Part of a small language model's weights.
Size: width 192, 2 heads of 96 (1 for keys and values), MLP 1152 tanh GELU, vocabulary 1334, 5.88M parameters.
Architecture: LayerNorm before each block, learned positions, normalized queries and keys.
Each number is 500 + 40 x the weight over the matrix's rms, rounded and kept within 0 to 999. Layers, rows and columns count from 0. Numbers have three digits each.

# down: layer 3 MLP down (transposed), 1152x192, rms 0.0484, rows 789-857, columns 96-191
# up: layer 3 MLP up, 1152x192, rms 0.0482, rows 790-858, columns 96-191
down789:536533512486536422447405534521473508506461532524488484442550496454546550488493530461487582456557538461495579506511502467553536520452471502484493490467510428443452556494500498455552493445434455483488442461557562567502528463448409477497523562507476591531537485506538485546545486467578467489
up790:414479524508498539529466492439498542496446558528490533516463583488480525486444490475493481509483443491518471527502508534512480530529474461480498468515493553528458480565481568457412487566486558491527529516442533434462473538514505490498560530523479510565508500486458515441503493511489497507
down790:524474538576565519517553542527500479412470506518454427494527475507537483560467530501452507477443551480461468501521426531515478504491503474525435425510477486574516559480458483442494518516554427524555510556526548480482503487510500498486422585544498464511486511467469472503424518480539525550
up791:491471520486466484518502498507458519546485440520532510466440455470441446458547539527529448540568586481487403505516454396548514517497528471470496501451483551529483556478472566506576490498514400427499458508428511502518462497476445508467448472445482510482527480536516516538520496494525456499
down791:483424582542570594483508526491479523572465530493558449446521505569552509513526471429508512489536518525554515466536478570488551460518429477465525504530531526496620470497518566542510513518553441491519556565539549520504465586496496501513532474515494567434468556563541489461503493517477507535
up792:506498485518447468491477491468572491484488475504423489505470500468492495561541483448509507444530509461476558466502464507497522475479527474515429549478452448527558517526470482478469496560444519515447490517530493468547521447531478591521500511478542514423500490492488532456488490500499457478
down792:526446420547472462536525515525470531501393437509429500465443534540486533441573505469471487473518452524542541504462532488524449473459455479495452463465470510524487450470544450527536499497542535539520492547494459500575527479472650543527484567487495508488460564515493537570543487509546494472
up793:475520552570564547528554477531467488532513535483548483570542477511517492497460495487555469528487546579495565449542517538467483502480542585539485461515507480475537457558497462476487557522467452559439476515491504559481458563442520510427447521519509456456494440514475503468525549550492568427
down793:493508435515482477455516528488464508481491456540526543427429548514490506511561480503460423539530538481484479481451549453521530550524535493456493490522480475441486514479478491477529480513517473408439490504520534490507535438537453424540489556487511429524485514548520522467517561536502442567
up794:512460466510512482448502473526423560522426496516489435494398461417508490508456458478462405506457457443506511463450460470524564447514496482458462457449520535488570513522493475477483489488524492518449517514456502512566542443448498517499534483535529549450499530508564486468575523570463429519
down794:477446463493475495536483452534438533474463499494441485478506596444498487420454493488526480518516560562539434470498538427516527502486499469453451496564461514472530515455525516519502550543504525517456541492529488551509516531492419420521485529540512442494446508450503403518530565441482487508
up795:538475523518500468529479488530515497481428555603494528490517523436510521498533438432488578552471525487563541539495532525384479576502465466508469467591484516543474533592566483493546483475458449517489490483515509519574436469512567506480475551515456502491497505457440481537459478470494580576
down795:514477464483517543498481487459558496466507500456440504554492452486510501529493499557533502488570487448483445579517481494462521545505545526501475448467581487484463483410564518557483516456444545524550549454616576487533519567547484503444509485537476449537502497487502501455515516540456506478
up796:507515421473504523507522505487486521498499524434440455485465520427483560494536585474457485550508486504458514540495483495424474504430526483556504482505470508478524470518487495473536444489512504533466514565457513494439509553524486437506489464435492500554457439512446498508514569439522552522
down796:511481515486484491507529511468463532532449551563490497474467533541500410492520480490505513460455452501520501522520467503554484465525557550481529562476509477514485481480440470470417443477566527520471548501480433460517463471504512509551524483472524503458492497494532507491515494575457491473
up797:579461553527483553452549553519570538437491544569498514464523526484448501481477540419566498540510497489404473458505488494510505539523510472513480557479508529432519541524494544536538421503511471578532516461552492468527470415453477582463427479489519552495488529450541525510458529514486489548
down797:567440505472477541480496529517536569467501479483477550422524485527543506480512490510533459508491469470449466501521523499560514448557532461494540521494518497479467431586515534466555395469427464466479506459477542602555501462421510568451510452490543469502522561564491546484503514500560500578
up798:518517547500555525566492578488453522497572489536474569514417479523476413489479449515545492523481574524533450487482520501485513503443524471479523491584425513537468573518549436488477474486525543456476480568446542446458479513547528513514574495460528526506488481543555489480510513570557514534
down798:499505444524455520454527481418511511531442502473529522476497536502560579489573479528516508462522447492475530505494543485503509502518480525435487435504523476491554479504476492525479519517487430532465574482573450512533530466443466541511516459443451538530506515477472558486520489470455458490
up799:526535479515485462429537463462451496539504488472528508515479540452511469519490533474474511553527430527498531539462516510493502535544521551551550536492466492412537468481551443475469568526492481515467558518474482499502507542491525520504531478517558494462532467458535447470567494465523554582
down799:570442528516559568517480519492506497422489493506463488533556480547459521534478504475537518499472527443548578461566489522510511434482512465478477501519536454552478496497444537512505510453504451484487528470562497555508538480473508454448491445507507506479569496516452536535444459566446476486
up800:480409504431511420463498502526499555453481548481428507422448504548484494510551444558574484429492454470522497437441545434456483577472496488481547499460483460479545473480443566530523478470491504526525614610499415518517457475439478554569554399510518534530530506497536527487468499470486428545
down800:557444465487546491530509553539489528489501493575578550453405502472521504468499440470577462528589497516577469528601517461443547512564531559558568484453583537507516523511441455504520499519435442502475512556481455561462483505468471523445496463533456524445538515439456520500478470510631502489
up801:478474501467482533501498508522480548509475501522477547395490555468489481606460527428506504459500498462498492557506514438529507573509545514517527444443518508478496508520453489535540450457503440501491557554510511509479503479519582515457504539425509516502552542483578468549524520506468496492
down801:484521581542509499502508526494489505523499462417495443555553467427494491390543514580509502563476507571460512491504410537512515512557487478507436589480436509527522505428564511484485464497437466487523496448567445514595457473523469467544537496459544530489467510493372563527527441537568503508
up802:503531518483537511511459585518558527498458522574534490466541526496487502526435568502528454456556449534559516510545509519454521471486559493476508458549487516527490519578522438440501570488464496492555453452500530472513524542486446522445449571543451495454454487505475532474482567519524467523
down802:498462481569486471530513513556478453473501477465539468519442421565440499513467458489544508508510420541461428430444480520526514538564501521582490522495520536470506447512477451435549427535469497492388485470481531494475523549493527527567507494479449509488441502442577468445587460476547471441
up803:456524489536551539508529471555509522495472420465458448454540475485572487524457542525480423499497486455432457496514479445496507481441485554498517494490578522485439550512474490516423445463511550519493532503500431544469459560536444440506459473402469473480464425523483487537475536483478470494
down803:473490533457500514504429455455469459496521478502493450517456496527509464517449511483492490492540546497522500525530497468532468492514506482530515535534527529551508504459532548435458487480497481491500514469447479470523446566504516446549533449498475473441520509474520462476485479486443528507
up804:501475529449462509422517431522537489441503510553496516479497427474504535536474508504542485479508426529514473510545469468478498497546531488491403501448510462532548539553564491470481494528554512496463569487483439510517386474493499537467544416533481535463512505528466476499479493373510479479
down804:547527527570520530507592503489519473533490551488574425478538488546519619467553440554541483491472470454482548486465464539479485513470491456486498520472521500512497460491558581505434549436580451478503523477509452533522527552430517495443552444481492541475436477476537513466559539504514500571
up805:471492475515525515438565471567472535508504527458504504534491562440536445496485519473502481498518505472505543564517522519494431534482498419453553453483499527489482444448527482417518519460509479550465469566457539501486511465453477543501477464459462437526428456496471491452442578453512514511
down805:447484431499529516492501501473506499460502473552477555445523503507483540494498483489423423539502508522489469502488450501507514515561504527463450503514474441488487463450519558478467473541489445508496502529564468473473425498476475418530457517471502503454566502493487509474448490554500504421
up806:480471501542467515515438439504441518485510471493481480420442487474464542498508464473572464503437559530465515503478504518486420489470549431525523469524525463530550476496514557469517427485514540477446430545495581512536422470415457458447491518532456437440450472576490429445480503505494564487
down806:423497480537484469459510444540468450473530507450480540475596490516511554515515477528493516437526450528476507507403407546510541480502558529489501584502531527493476542569513501491469521512512588486503445462397532491541461521496477442470499557532461409416537508483461495395509522535521451473
up807:563529477463524510464448466491499538474510480546546489437504425539456459447486516475507528483492486466497551512514520419498536474527455528549509477557514468451517474504498466456498512504515493475404532589537465477533515500543500562505467510490497527567507525513524478482510527491444506508
down807:417476549530560547524472471543486454567521538561575420490546509564462531486505544505538552494519488560494518511569499666504492557503525497496489568509462526475460500482493481512469511507520528527573499533562519544428507524526484447486497603442533527535540470481529534547446465553543492518
up808:537445538536454479565479587479512475495454457430512481511495522541487510527567446474489496472555505553552526535522488551474504503525517558475530522504542490541554543521623451419517502491585513505543427555490474500520544537526529528507489520513505547542453552444533481502525455489604447513
down808:531494572431509495514480455443509538531484564530501454509493501506466482564465550496536553539434493531473533473499473458492425535528493448480513546512496484499482517456516516531514474535448490501514523483524520543506476536548485536494516481519559482432511476466445441526477548522468511550
up809:503456509489543502523513417435436498489528499373484507470436499523497507549486509454484545517552463454499526580459443529492409467460576480462449503519447563465528462533476514440489410545532552497506440416482502485501460467457452477568498507427483535493461506434572487493522486482454606518
down809:550539533551553517536494496567509487515528546463487491426592497550475464537508482521478483473555541426503511524507448511398486502491527497508424483541461550519445514545506530471485556531491492581480493517515484520556467435449485389620511538502556553442447549413560475544497450501422480473
up810:526568501509497413560531448507578512482429479495505424500551401514598531496477532452571440479551466406544427520456475499528480547448512506470501457479574453554523470572547548513550434489515549505388468579574497481610589507474549493509483595473493502513417470426460499571450489446504475556
down810:478488452542487423531487473477573511489375473485542481424534457562531535498474514517540499536516489466527530515571534543483518451520552519508500488504521520503492503468549547464549430519522523503494482503500501427524600450494516516471456627508462444510467493537519511540535457468480469528
up811:654458504493510601517559490498473564464492521550485592453515486434449553421494489499577502521450428476526474510439442591490492506441509535550480502475504533465454499540496552511460451454423433537502471568528478531485493536501527500454498501533511446531500476570474443558533550503500496448
down811:461504543488455547474548525499549567485454551548467563466533511375465470445555424546563551557428493485426477510482555476462498528461536560517507389539547502513438552500490574504500449428498512462472435600546435545478439559540536477513563458496498442461553474499551500556526538458437414452
up812:533570530519521512493511505457460542498455461487481506480514473478502440438447529510462457468516512460526495428466581448522530484522456557476499566516531511536501488502511510477486527449506467528485546451553401463518531436458541502459499498542577480483476553549454449447516513571521615509
down812:495478557468556522512496484471530550512444465459535531469395491477543468455455539488551463509583463533452518475487528610490447479540481480427477572531522470509443524522488458476511489518465473562498451585601574563497520412441500381444459464497503473442465516476527577473494466499474546541
up813:571511458568532518515545568467486492501506518522456462460461420558530530444463526541499456576528458499527545538542484482456516494464465534456458501480498471481583516497425521500530420502506512531500475428434454517520505499498522491553523485492502469473496487544480508523490482500503513535
down813:520535485487444467488496495507487496480490575490556513535437456423434543458535507555529545562438473572560524497514502489464492484563560521481460521503496486476464494499465446485596527523498485536485499490488531423436603495460528477473508445468466491498498488538474499551476401488450584425
up814:456426496573446544505448547503483445513517494436601471499378573513500450533494436375452474479437506443482455527583435517421471510439407436540479505453398482526404489565411539550474454459489448531485430509410539507437509514516381527440494488544453519472477475529475429510480512476553506479
down814:434500539576464522482543411520518506524493566452559475521450538597544433451528428451518501517499565491532550547547560581502448478466444404580378537435502463444481427509458559568574537495465472519520494556458567421533560530586538537551549504444462457478487408509458428445505473485575543478
up815:521513507497435539511526557485534480513503447486478521508521475495480504468513561531519560454445515468509525483509503510434512474551545519495433474447484519507465511565512463505475518486488533525507535519445453470495491608478444533514440509433493512554549539554489481544532569491513450507
down815:488544534546526457492502419533495548571499511567495503465494441495495447493480484468502506488526526536510480494511567516491503565451466547451498525537467494502481441486557505463468513506538451453462487504589559567513570395525538478538535481477476539489457545458492528489560508510459470502
up816:464503538536473561514465560513503434469504484485439602496515444510546456483493502474522498482475528474501551511478446465545513504533488548479512503477488492545501527519548492465473534469507540470567440514531469473451520522509504508512493551500473527481543571549509446468484441509508448512
down816:547490428482543513525537486501476482524496501471460506458526406547435474569501494470483473545486508494521453449551467471537489547560479541540574461485481522586563544413520479508480484516553517522510465381541499585470502529476527530518490552525537505467482496497496550496521560520465502511
up817:501502454498485481508584512456459519477488507530560540447454499485510559537480499530502521482523490517436518489556463506509450523532459502513499500443562492458433514495463476460554462549510519435444459508495520484544514438515598506527502517507512461480575453480482506407483538399537466492
down817:529460502487414477505572483618407541492490515462424498482489540523457522554452480483516519489459558564490399455563408529485571474493513522539543577514492521395496564532513455462555603562504477520483453444525505531436474528479500485535483582512513480510513554536455483475549486509507534505
up818:549470503462466553574500545490507511528439440494501491555548438428488467408492515487497562492575448516456530507493465499505509464511523501521447484521455530485531455408506535521525529522459504488545467542513511534548536492466578515557517518466417520570480491437448462536476484428465547496
down818:479465491437465527473598560565465516480507512531456512475510437526483451466522510435469408463506524500551549568460462607537494556503496431489488446593468505534430455474462592455456534498483571502516513532477476596487550503496578472432479556503509479479571483476523546514506592503546493480
up819:444563504558511577593552453492431541478561468460447500508522481468422504548479506506512505553524495549510486512493527473500450502515497491469519512460478484577454460526530530429512537521542399511484543503441454519467531444491457518475423512476496525462531496522523495475504439464520496491
down819:488448500449458536576581545543511542421531469539520443428519439509503519477435550512517476522525508481525463515534457557479474468545484447539445495556504539462473459497506537499591547484516536546490479468456488459489505546489504531474435440470558550513528462527496535527531437440534539503
up820:503452508503451507589462558513548523448473501543471598430402514566434512499443406501501522473576474407417418485518438454457563556421480458482492534434576552445510431523511578504572502492478505447500508438468509475373438500371516520475496469514508525499471472461438469485494468444519467471
down820:563426569518452474413492482443531520501422496430520661494515521496506486473535447433485498511534470481423472454490521503468502377479480420435621493447441475459553502504497516564463555481512481484493458502452469408426451480544506574477484496503436531532541521507504536490491555452508552475
up821:491520483469472500517516474477469484531487462520459528474540527510441501566523444517491508471486442565492518532445551522475438442479468497530483530402455471489529437565503518532555494419480521471475489478536434469476527476457437530427532530515493479506522523460501533531466505499479477526
down821:519538484482425480500514482528559490493516519511518477507543475462409478475509518394497522514507532472523530477519510497460474469448479516478481515492520500508558476476484509441532502431510591475457516475433501549493548462497498513506559515484481560514502506481522501511468483562472560496
up822:537501503581447430526466540544487542455512519503500513565491483513500470515561516465506412514505539439492414453509523458455489480477487571470535538473521516523407492540588430497547430578533526558454407444505493474478499534568523506462490475500515446476519456507518500480542470553472478553
down822:439572517539539432446547522461519435532531546488519457496565462504457478427526522588481456501502430500416540486495500499553400525429482487509492472564451535535532532483481552497567538482516459464539514479472534481477526422460437487524548498485546598465494519410518572548539537465569455497
up823:426506513489485497526467521485476489481548453551466496456496487470515523528512490489534502529478488548462464552530413515506510553454478572521501468477491535513555483468555551515519420497500452557549433462416541480506550500489516570560435472512436467447515409557520513524619507484494560472
down823:489469519477463471572555492504483482508500515590495517418469479492533533496542529471464559413497544456462493557515413474506638576496471548523487464428551517497505613513495558523471419525473387523557450503431469548515625478407489433483440480489457444467520395463452505535504517508496555488
up824:528504519476437545499466505434549514556443544608540456518482532500449469574460458474530494414458467426485450524523492483490493519446477422495536516527511493532419508515487533500526534508466534451543480473461503507422569561489476495519479493535505506469451494486483470550548424492475433516
down824:449513498476547539570562479501517551530482463563499462551495522520524500519505497570492522554477493491480549591524523496498502496576437452514401494555473448472455502512497490502555518510506544568520508586481469519455509525463533497557543531605506493515484498500472452416484616431548487491
up825:483455492525484468479508523515535533424537504457494505484531502529464498533480476494491515535533449523643565478538536508468535479475560501507506490503518498506415403438424546477411524566431547478474454489511473506472465540496539493546623460522513482562577490481559524488526502527469526479
down825:471509526517541549508525464487495537622481566494556537509511520516609508489525495581527520449494509431435515554481513500538488522516499462488492526479493515492529564523513483502524535499590442579551522552482516550529521537561504516534501508463497485463458530512491476526517523540521528494
up826:526523452561568495469502511454443528486506531461503453529512543488472494499585448526497510519477519513443501478510480521502599470497542455514468456554437492570516498459506524506490503506435558493476481454503491480469455432497491468504463454459479442527404525488514479483481515498440537437
down826:466530530461484521538472570527542552473532527389452520480459539512531473529456449478511578508554528545528477437460530531450433546462394518455434528484522558476544474495446483513477533472481543474510503414426514479506462519399538539473445489459528541524544428484444513494487492464522498479
up827:467538505489477459485521546526489540443521490556457525529476488586558529582561494552578513469501523461491525398461511526524427498547576548505503551527548517539503533484498594492495534568449410555510498528545504475385516447482526504525537482478474457473519530521509529524511524567533450611
down827:462491508536489528552474505425435481539433462465515458535476478497459445516507536499423548531488513530537516466477475483571505564444493494525504504490525476491476507470455553468433442483480509457461400547512498545420410543481520430532583499488478488546511469473514456497553469449472513464
up828:504564536548468468504542501517502464559523501579466576463493455386437531452487456553532536528474485479500517543466485492565540470518554443405552481468486549461520413499528533465525470474522482465484503558520488507548507465534591549473519529501539468481490458466455580526515495434559502492
down828:487442512448502472474498504486523520537431489530542582517537569516459458531554501481451502529505510468510518523545502515470536494509507525555502474491513503439458484490484523481547603502520469560462444500474497545415552484520438399458455528477544558535565518459550492509457545531537551473
up829:473432536524479504455427477530500537513509494435527457544448480490477484530440526543516518516459486514476541534516467484471524468493499490474540550473491438442545456526507562528592413499441533463491475536478477555483520571449474450483515464496492482490540490573542484442582530511517496458
down829:464498537521497525575511526517502480529491509558495484514515530509535491582533497498511475507563447537548474524532447589503512482492452563456508531518571516516508471548465540488474574524468540488492485528461527479590466487491413599546474509458472491501494496504453534489512523474544444494
up830:554522470462427483513539470467454461403508498469521468458506472447410564412442519487553488577516490461483492512554517504425523541483450435567529454484506568519458507472423500498563531525524479498487527499503493556536398528511565521436482422449520535470570526519563562527506505490472429533
down830:451494420487534478566536502570502567464472455477443469580542527562467521505516524544494503478448505565505509442466542477531488505528478414559521461567486467467502485419472553590545513561477503528490482466504519468463442485472476562571543537557512503484440501494474400470541472521468446497
up831:489560519484505475557605477508453592530522477555518470509479497503463541509461519456438554537501521509500492504464483388450457515529478514446526409510456488516479481501493494515524497451475506502539483573504552509575436585427502488557466549432505511489510553553552491484412481543546515516
down831:443380521492471557495432534551518482545461499445486494474506430539491481433458554443560511508460478525524510489524594523568501525507483463475544500503483475509458524448519494493491514498490561480510447500501507552501422434519513479548486513500548430557495508504450510536521435440458505436
up832:480543503476541484485556503583500535514519489498495449480516462433564504495421493433540464502438523462541449508547487508522476497466520499478543496506500429542513475523456454481448399477547522416477512502493463528528490443580523478466502519520483480459442448508423462525494482453556492513
down832:472515501462488463525497416484546525546533513524453561600440473467470454539456445513563424491476552502447521618490476471499515469521518495462542462445593456584457554523488537525505520448495496447527429485474505476501504507465462497505488479457523464401463417486508491487523537480548516454
up833:493557519539425557573455548494510577485457477535470460506470532496452492472503583528498479464524531482543465547506531481516519512471419543503495526509534540598515473510564457476464563482503485514489387535502483525466406561494506529477506526527497534536541612510460505536467492492513435554
down833:459519495558547559533447553509538504516470482541485515477546520456498516422476453541555499583547540572493491480450461453451468429434465564454457513483544622539477472511461539470510376522507458515561525471469467540503488434628438560469535473604506467550488493520496442485461533501547471523
up834:475530519470453538469486478519546456483535463488450484491560428560535486454437565514523493492520509458418440511433515543496507493532462556525504467425534428518493471431509511415479519512530519523496520513461503544439549553514513477559474494470559514491488493464527483594574538506546606586
down834:518491520456601487540532508486475441498549526504425528492489520498481506484501425429483518444478500604437542489565519464469529516507537482498506494445494490472569446537471503480543488547476472457511504548504398541475431507461402523507490567446472421561503525561547517497484514453514522473
up835:488487481517459505482521499477439536503524480524470545470504450524497549517456459492503532421533487540554524438450503515445451436490502558487541577571551527498450532480480482505480508469483484478456523543503518487513488530490514518548505505545554484473494458529515505470501485478487498544
down835:520495537589555531488546497613517506494516455479489529501547580527522528469493508559449476538448527480456538595561549413566536512531513521514539523434477471476549591497498495536496584517468491543551488438529477559508497478528480482437489524449523544459523478546513495514487530481547481490
up836:502569546514462492474432401502533475567518507571479523522509461457474512486507512546467475491506469523487564512516534485491488381409481498508501504524546552535483447478462520546507519509446491503536558524491477530508454517477516490466496470555439522491450489449456486516529523511431517469
down836:529546547465527486570487482451487429420491453475555529443480528476494433550508491473533467531451482475553425473519520450485486519591442514525550537491520503509492404442533517477549494511458574517434476432496512468470470506499484502451458492566475482494460552476487484537534457471518531458
up837:480523506461503440493471475537487483467535453490503510454487536487541538500495443528501535418476456434499549532498512507484518450481593508430494514521451550512493452536422485468442487458464481498533546490458537517477545429467489510535467522526468496480463567581583551539464505451593495463
down837:467482431452493480456557498584541490516435518509487502469444513507379495495569509483516595491509480513437553501437512577485569456423500467481532563581527542534467477529440565507463530356483542532454573551523572541579512520470500526510495610536483525472528467507501513594475556507515468498
up838:520469518451568461493539498528518456418524494473561454496507466494488536526549484481493502475496520464491484529603414486528553449551516502557492443456477524543514553497521532449495498601443572527544504491483498483498536471484523551463496466472487472530418491439484497486460422492453443517
down838:484456541507562459502473535522573519399538498486462514451560498429507457521497517497526467565495522552491486546476484542540534496551513511486591523482548502479472472607528555495501495498531600493480506357491501497582473534551503568439509427502472460503443500515513498462459427448457586422
up839:460460507510523560499548425465556550538558424449545487504623594513472461568514604561477452576538507526436516523575598538416531401526493531495523503463416536497557507520468516528539445545518486550451417543488471568516402465508523493491497511524515555455534508524573458514561549531481525494
down839:513448455493518533476508498514547486518543454465439537415505492485480451480518522563456497574534443481400519522484450488493417394460533473503499517446382525589610510500437510501547494569544478517485548446499464544455427429597497516430455475478506494490543565603585470508458580456528585533
up840:495443463529530501538456546586483513472520403568505453549489476534562492499448426500456553540490599565527474503523472466479505401515459525477585508486562492554494561481487479462570495514554541489498527451513466554441413474473561484529510529488481539523469509474445426521525546496505510574
down840:452482543498494486542462451505560507488501518521520438512520438505473556526466503529489415491568554475532556468478474495438495518466591476492443499517525540528474484519458495370461493556521496470474415420456586511547465531529544535548470497499501498558474468491538413515515456530427569550
up841:523534533560457550507495495478427471469455506555507521471547465506492452497487482538526504458496487468485533526467484541505599498482437511525520488488471540547504548514389513563514429559492542501471491440522502503507527497502469473461519534438544428438499464515485543539454468444546473560
down841:502518530542498514542482515494525520487542499469536496580571476441435505473534502537543502482501514465482497508511506439469512482454521477461438424524559561494470516499491543537544599577448457415573494444459547466499541505571547477503530477550507500470521513562506476468496522526540486470
up842:478491475554512516509426562470510495556465484524436561463568465485488504443499464486522490520503481481563540467519497468491520450429449485395465494503508493570547468519454490466555528496426457450467427483477460530525581498511461504560510543439493497523464454476474532501467464495500480517
down842:544454512538504407537582482467476487525544570446461518493528511484532487395466469537516505480527460464594528494536470520414490440484437507499501546452542504532593536467552548451535399512518502481494487496501487458512471541538513499485448516517480515489443483563395534449464477493521453468
up843:478514536500510500480484519516452549525497430464530475473509514444560575502511562540455429482527506480487484554593532480476492512479560465450485473499493532484506497473492536511506556476530549450441542505525540525438469527462521479480492528463464525608477473549541478548587487540492493480
down843:507508474463536555512456535533475534522482494481494454534489470461447494472515478485463533496431482549515470466474478476465546473455408490466452447495453498466552475464465458474497492457598491479455491578550528432496502455479488511503555493479511522517507433484466528547498521469526494537
up844:520498516484536523519470436551555485586499514545500477427507532464469561582526444471445485564521463437498568563494530424571514507421515504421511440506534496537460591488503570466531507559512487468552564498509506505587472491503502505495436513459470505479461474522477446515521518472479488530
down844:471472455489405502446451542517455504451526526442507491569562486516513501440472428508517544512572497507526457473488464546451461498516545539559482529447464492454507502508498529516518494446465565595496519464564535487430545523547453526453573514531480487518517519445486543480567514525501520428
up845:530544553500543491451451547537449528449491442537534557537551447501570447502538520497540553538547479484452498530471480435462529538521506504516514504512451501509504589543575556497530493560486481631554514511523495490480465581526498563438493523535514538519580457524510530542549477551495485449
down845:460469474550515526446473547469412502496470495480451473568501590553508531474451480524483530526497495533508483491500612500513565497540540540482510522482522426493495469575553605539415529485500531547547435535580428509544567556518486507455487558564523497404511549522555514532525526476486513523
up846:455515485478467582472470569417523484525516517456533404482532505472545474499564483473495487464559488474466480474529566523482528591556472516495500471547494565492446547517483518467496425535619526595448536525493497478520526504489529482464453562540479432514418503458507496463487563540489519509
down846:533446522451547501573536476541487510514496502521428568538449453507469432428445538522490517496442490452481510509486456493593543474496524497529528486459491455487533516485512514560502576486461414472535484497528521487495572502515475502554544506520454588499511480547501507542515475515484487494
up847:464509485547478449480476551492553489522480503506522497467501480449485569416512504525514470451540529499526449561484484503469511473447457487481486530512474448463538459463531490537531491462433493513494481469478501489498477446435444461494501518521467472511450547463479502464421487558545472523
down847:515553488542509505475435512536510536495532507422466449527568571491535555513454506474474515522479570475459519518518452469523408508475560528503438475527524502569595531529569493503512483634503482534492578437526557490478567594468538503479493518476577532522503508457493530436524498478505529469
up848:439495446474442497426512546496440510487475414538450533460440454420513537484489581491512496458532480448609469526484506486497474543556533426470575482550513536521489478502489459443529453454554491530502541485536526558461478478446531543522506520533493463468490484466395560548509485479494490437
down848:511505551523460456473454572485548585545506484552466554563587526445415482541510504510527529543509536471472440539457506440511520488463540416529442552481563462546487503457555481489464450436459435494442436486551453550528524486539530504559456504476555504485548496478474414475531568517549526501
up849:446399560505564530502533470479531463496439574521517549547544434490548550483465515547478452438513467475487438491439605567478513508452498546473527557494587527550536490500477509488476520464524481496505530488471461498429544507506515451547464448544420475568494571459480433534519439485551503434
down849:464454589483394530450490498477539498560544454523472479520502459492495456533531497558502498409474528505532506449477497506507515485473431434482480441513482483474543518534517437501550507540448464495478413533505501505444458533536453455541534532583539501555452556453493483465495483436460542507
up850:471514586533497527516428453455464578565550525520446476462561477460459478466493534580536528587516540555422475511469444414546547499455600467504558576497456493425522515510480472513484505499532389556523465487520498453571548510515482508540438527514554502473474478462532524511454508490475510517
down850:527498477473460544446591517565576510497512533489486515476451561491462591520548521419469451444490453466485502526496525516520470502505435494561529521506528569517471496539534505532514518538506548504463475495510425477603446531501495531516485472509468470528548474486551513542480451488585531465
up851:389497497582562518485515444391501547485560489550495469556396517525484553482524464485478491559483468410506552406447479498446512462415561525522561526505404488455409553494444492473519499476490542574561500494514567435640566446560522537412526470583553469519449518566470511546438445519456458573
down851:512516414491494472519480494466506499496491486502461485529523540569517516491498498446431478474581437361458589503439471437480459514499434496525514465515467500477470455576508467502504488503463502618561522536568536518437472573595497544575555478471591585459489489475491451498460446556474472529
up852:506545448432511558487455496524480472460457486551533532497442547496531437450522519506495455525481472457536473449508546557484537504509480434508503511484545514477454494525512579540487524465465473472512476528474458481490524428507482512530472482556498481555507466550522479542433465492481467528
down852:475494408416473557517465487499493505481505471486527425500454544471497434509475488468515507524563435540488490488428499525441505409532472530498516521573448496528427518581465500477491489519515527482540455543482441510489464510494490490559434501557440497503530489482420499496482444517543501466
up853:475459480522466559537540479499535542589497517588463551536472480433515527477568477456563512506474503440517516437481513526474554548465537536527516586498513538451484544562540500475506444510463481473477546531503545530447485502534516462494517478440499501497499467496467460504470526488464478538
down853:490533472427520481516508492452473437465525476493509436483542475528541437510469578547443496425511530504480500557474487571482475478517424525501549486538503516578528478511561494531530561476479504512504447456523497454513488514476470514515480543513512502572519552529462528502460485457446503480
up854:516399504503506541496487458476500548481464514487550619477434546539497488530485493515572490488537565484495485512459507501514492501580503519517517536439469531539527560505524493431464497477482591504480437517444443507585524522508516479514516454456494551419520494392570539504461461463559427510
down854:536414427558510486510503473571475454458497508509488503421512541549525502530500438536495514516457581500473536430480479467509473512558491535537544546455533470537540462506441500485493563467547537467526546490509523500466534523545527530603534463433546522511540493464470432484466494458476477477
up855:561482509558448515490531449439473531473415552453470445479523502464455542499508536531496483476496443541511464578442469436468462545535586466503485499492512451487499540519492453491454455572506510489446539481452500493406444508487511439518470451484414461534498419533449489510520475535423513464
down855:478457563484536511531510533551511545493523485477447536536438523467550420529478486485473490527515441502469470475534439433479497502566520537485450498444442554498567522433505486505476474463443524481465555507451479486497564501511462458463493532539537480500498459581506521493517539446406443570
up856:552517467488474498523483507490463499474488503535423472487464527495503540433501462442431502485558459448546587529470495481501535495495518526522535530501485485570454528446556504494458504539475436452526468496476520533506588446482527455456529481520437503471498536514492545512500482588552494504
down856:629534438528491527489519475492487527495503511478453453490432440572506511530502444451523555530497478434461457479506420460459512499501494497481448564472482504495471539562481500482499468489497504512555540466458528420453467538539549554491459544526518466528555473471457501550534492508486546503
up857:506544511489591453497502500483560509466489441507523494516440510512498500401569503502519466478473491458530548493588578479491536466457462480556500520477510513555539480469507445398478510534497505496507437534461449544519469483532567532517430539497462435509439421552459501552492471459506505517
down857:492586471497472464418511427490431487454573444496513509538457471449454505496537528493515572463551467479492493423564516489438561441497501605540480503489495455420466508503541459501518519537522476455511545549457501467459502556482558403462449531538482482505482511464525499521490538521541450519
up858:497546475467459516508527514459491477493505548530489551523501514467482484407508521469518504438487487509453513478482523509487583527561503521486517429488532512431447467485561444544503504476536541506440522433494481567475440491499481437405459493538446472529440488512507477500477491478500555560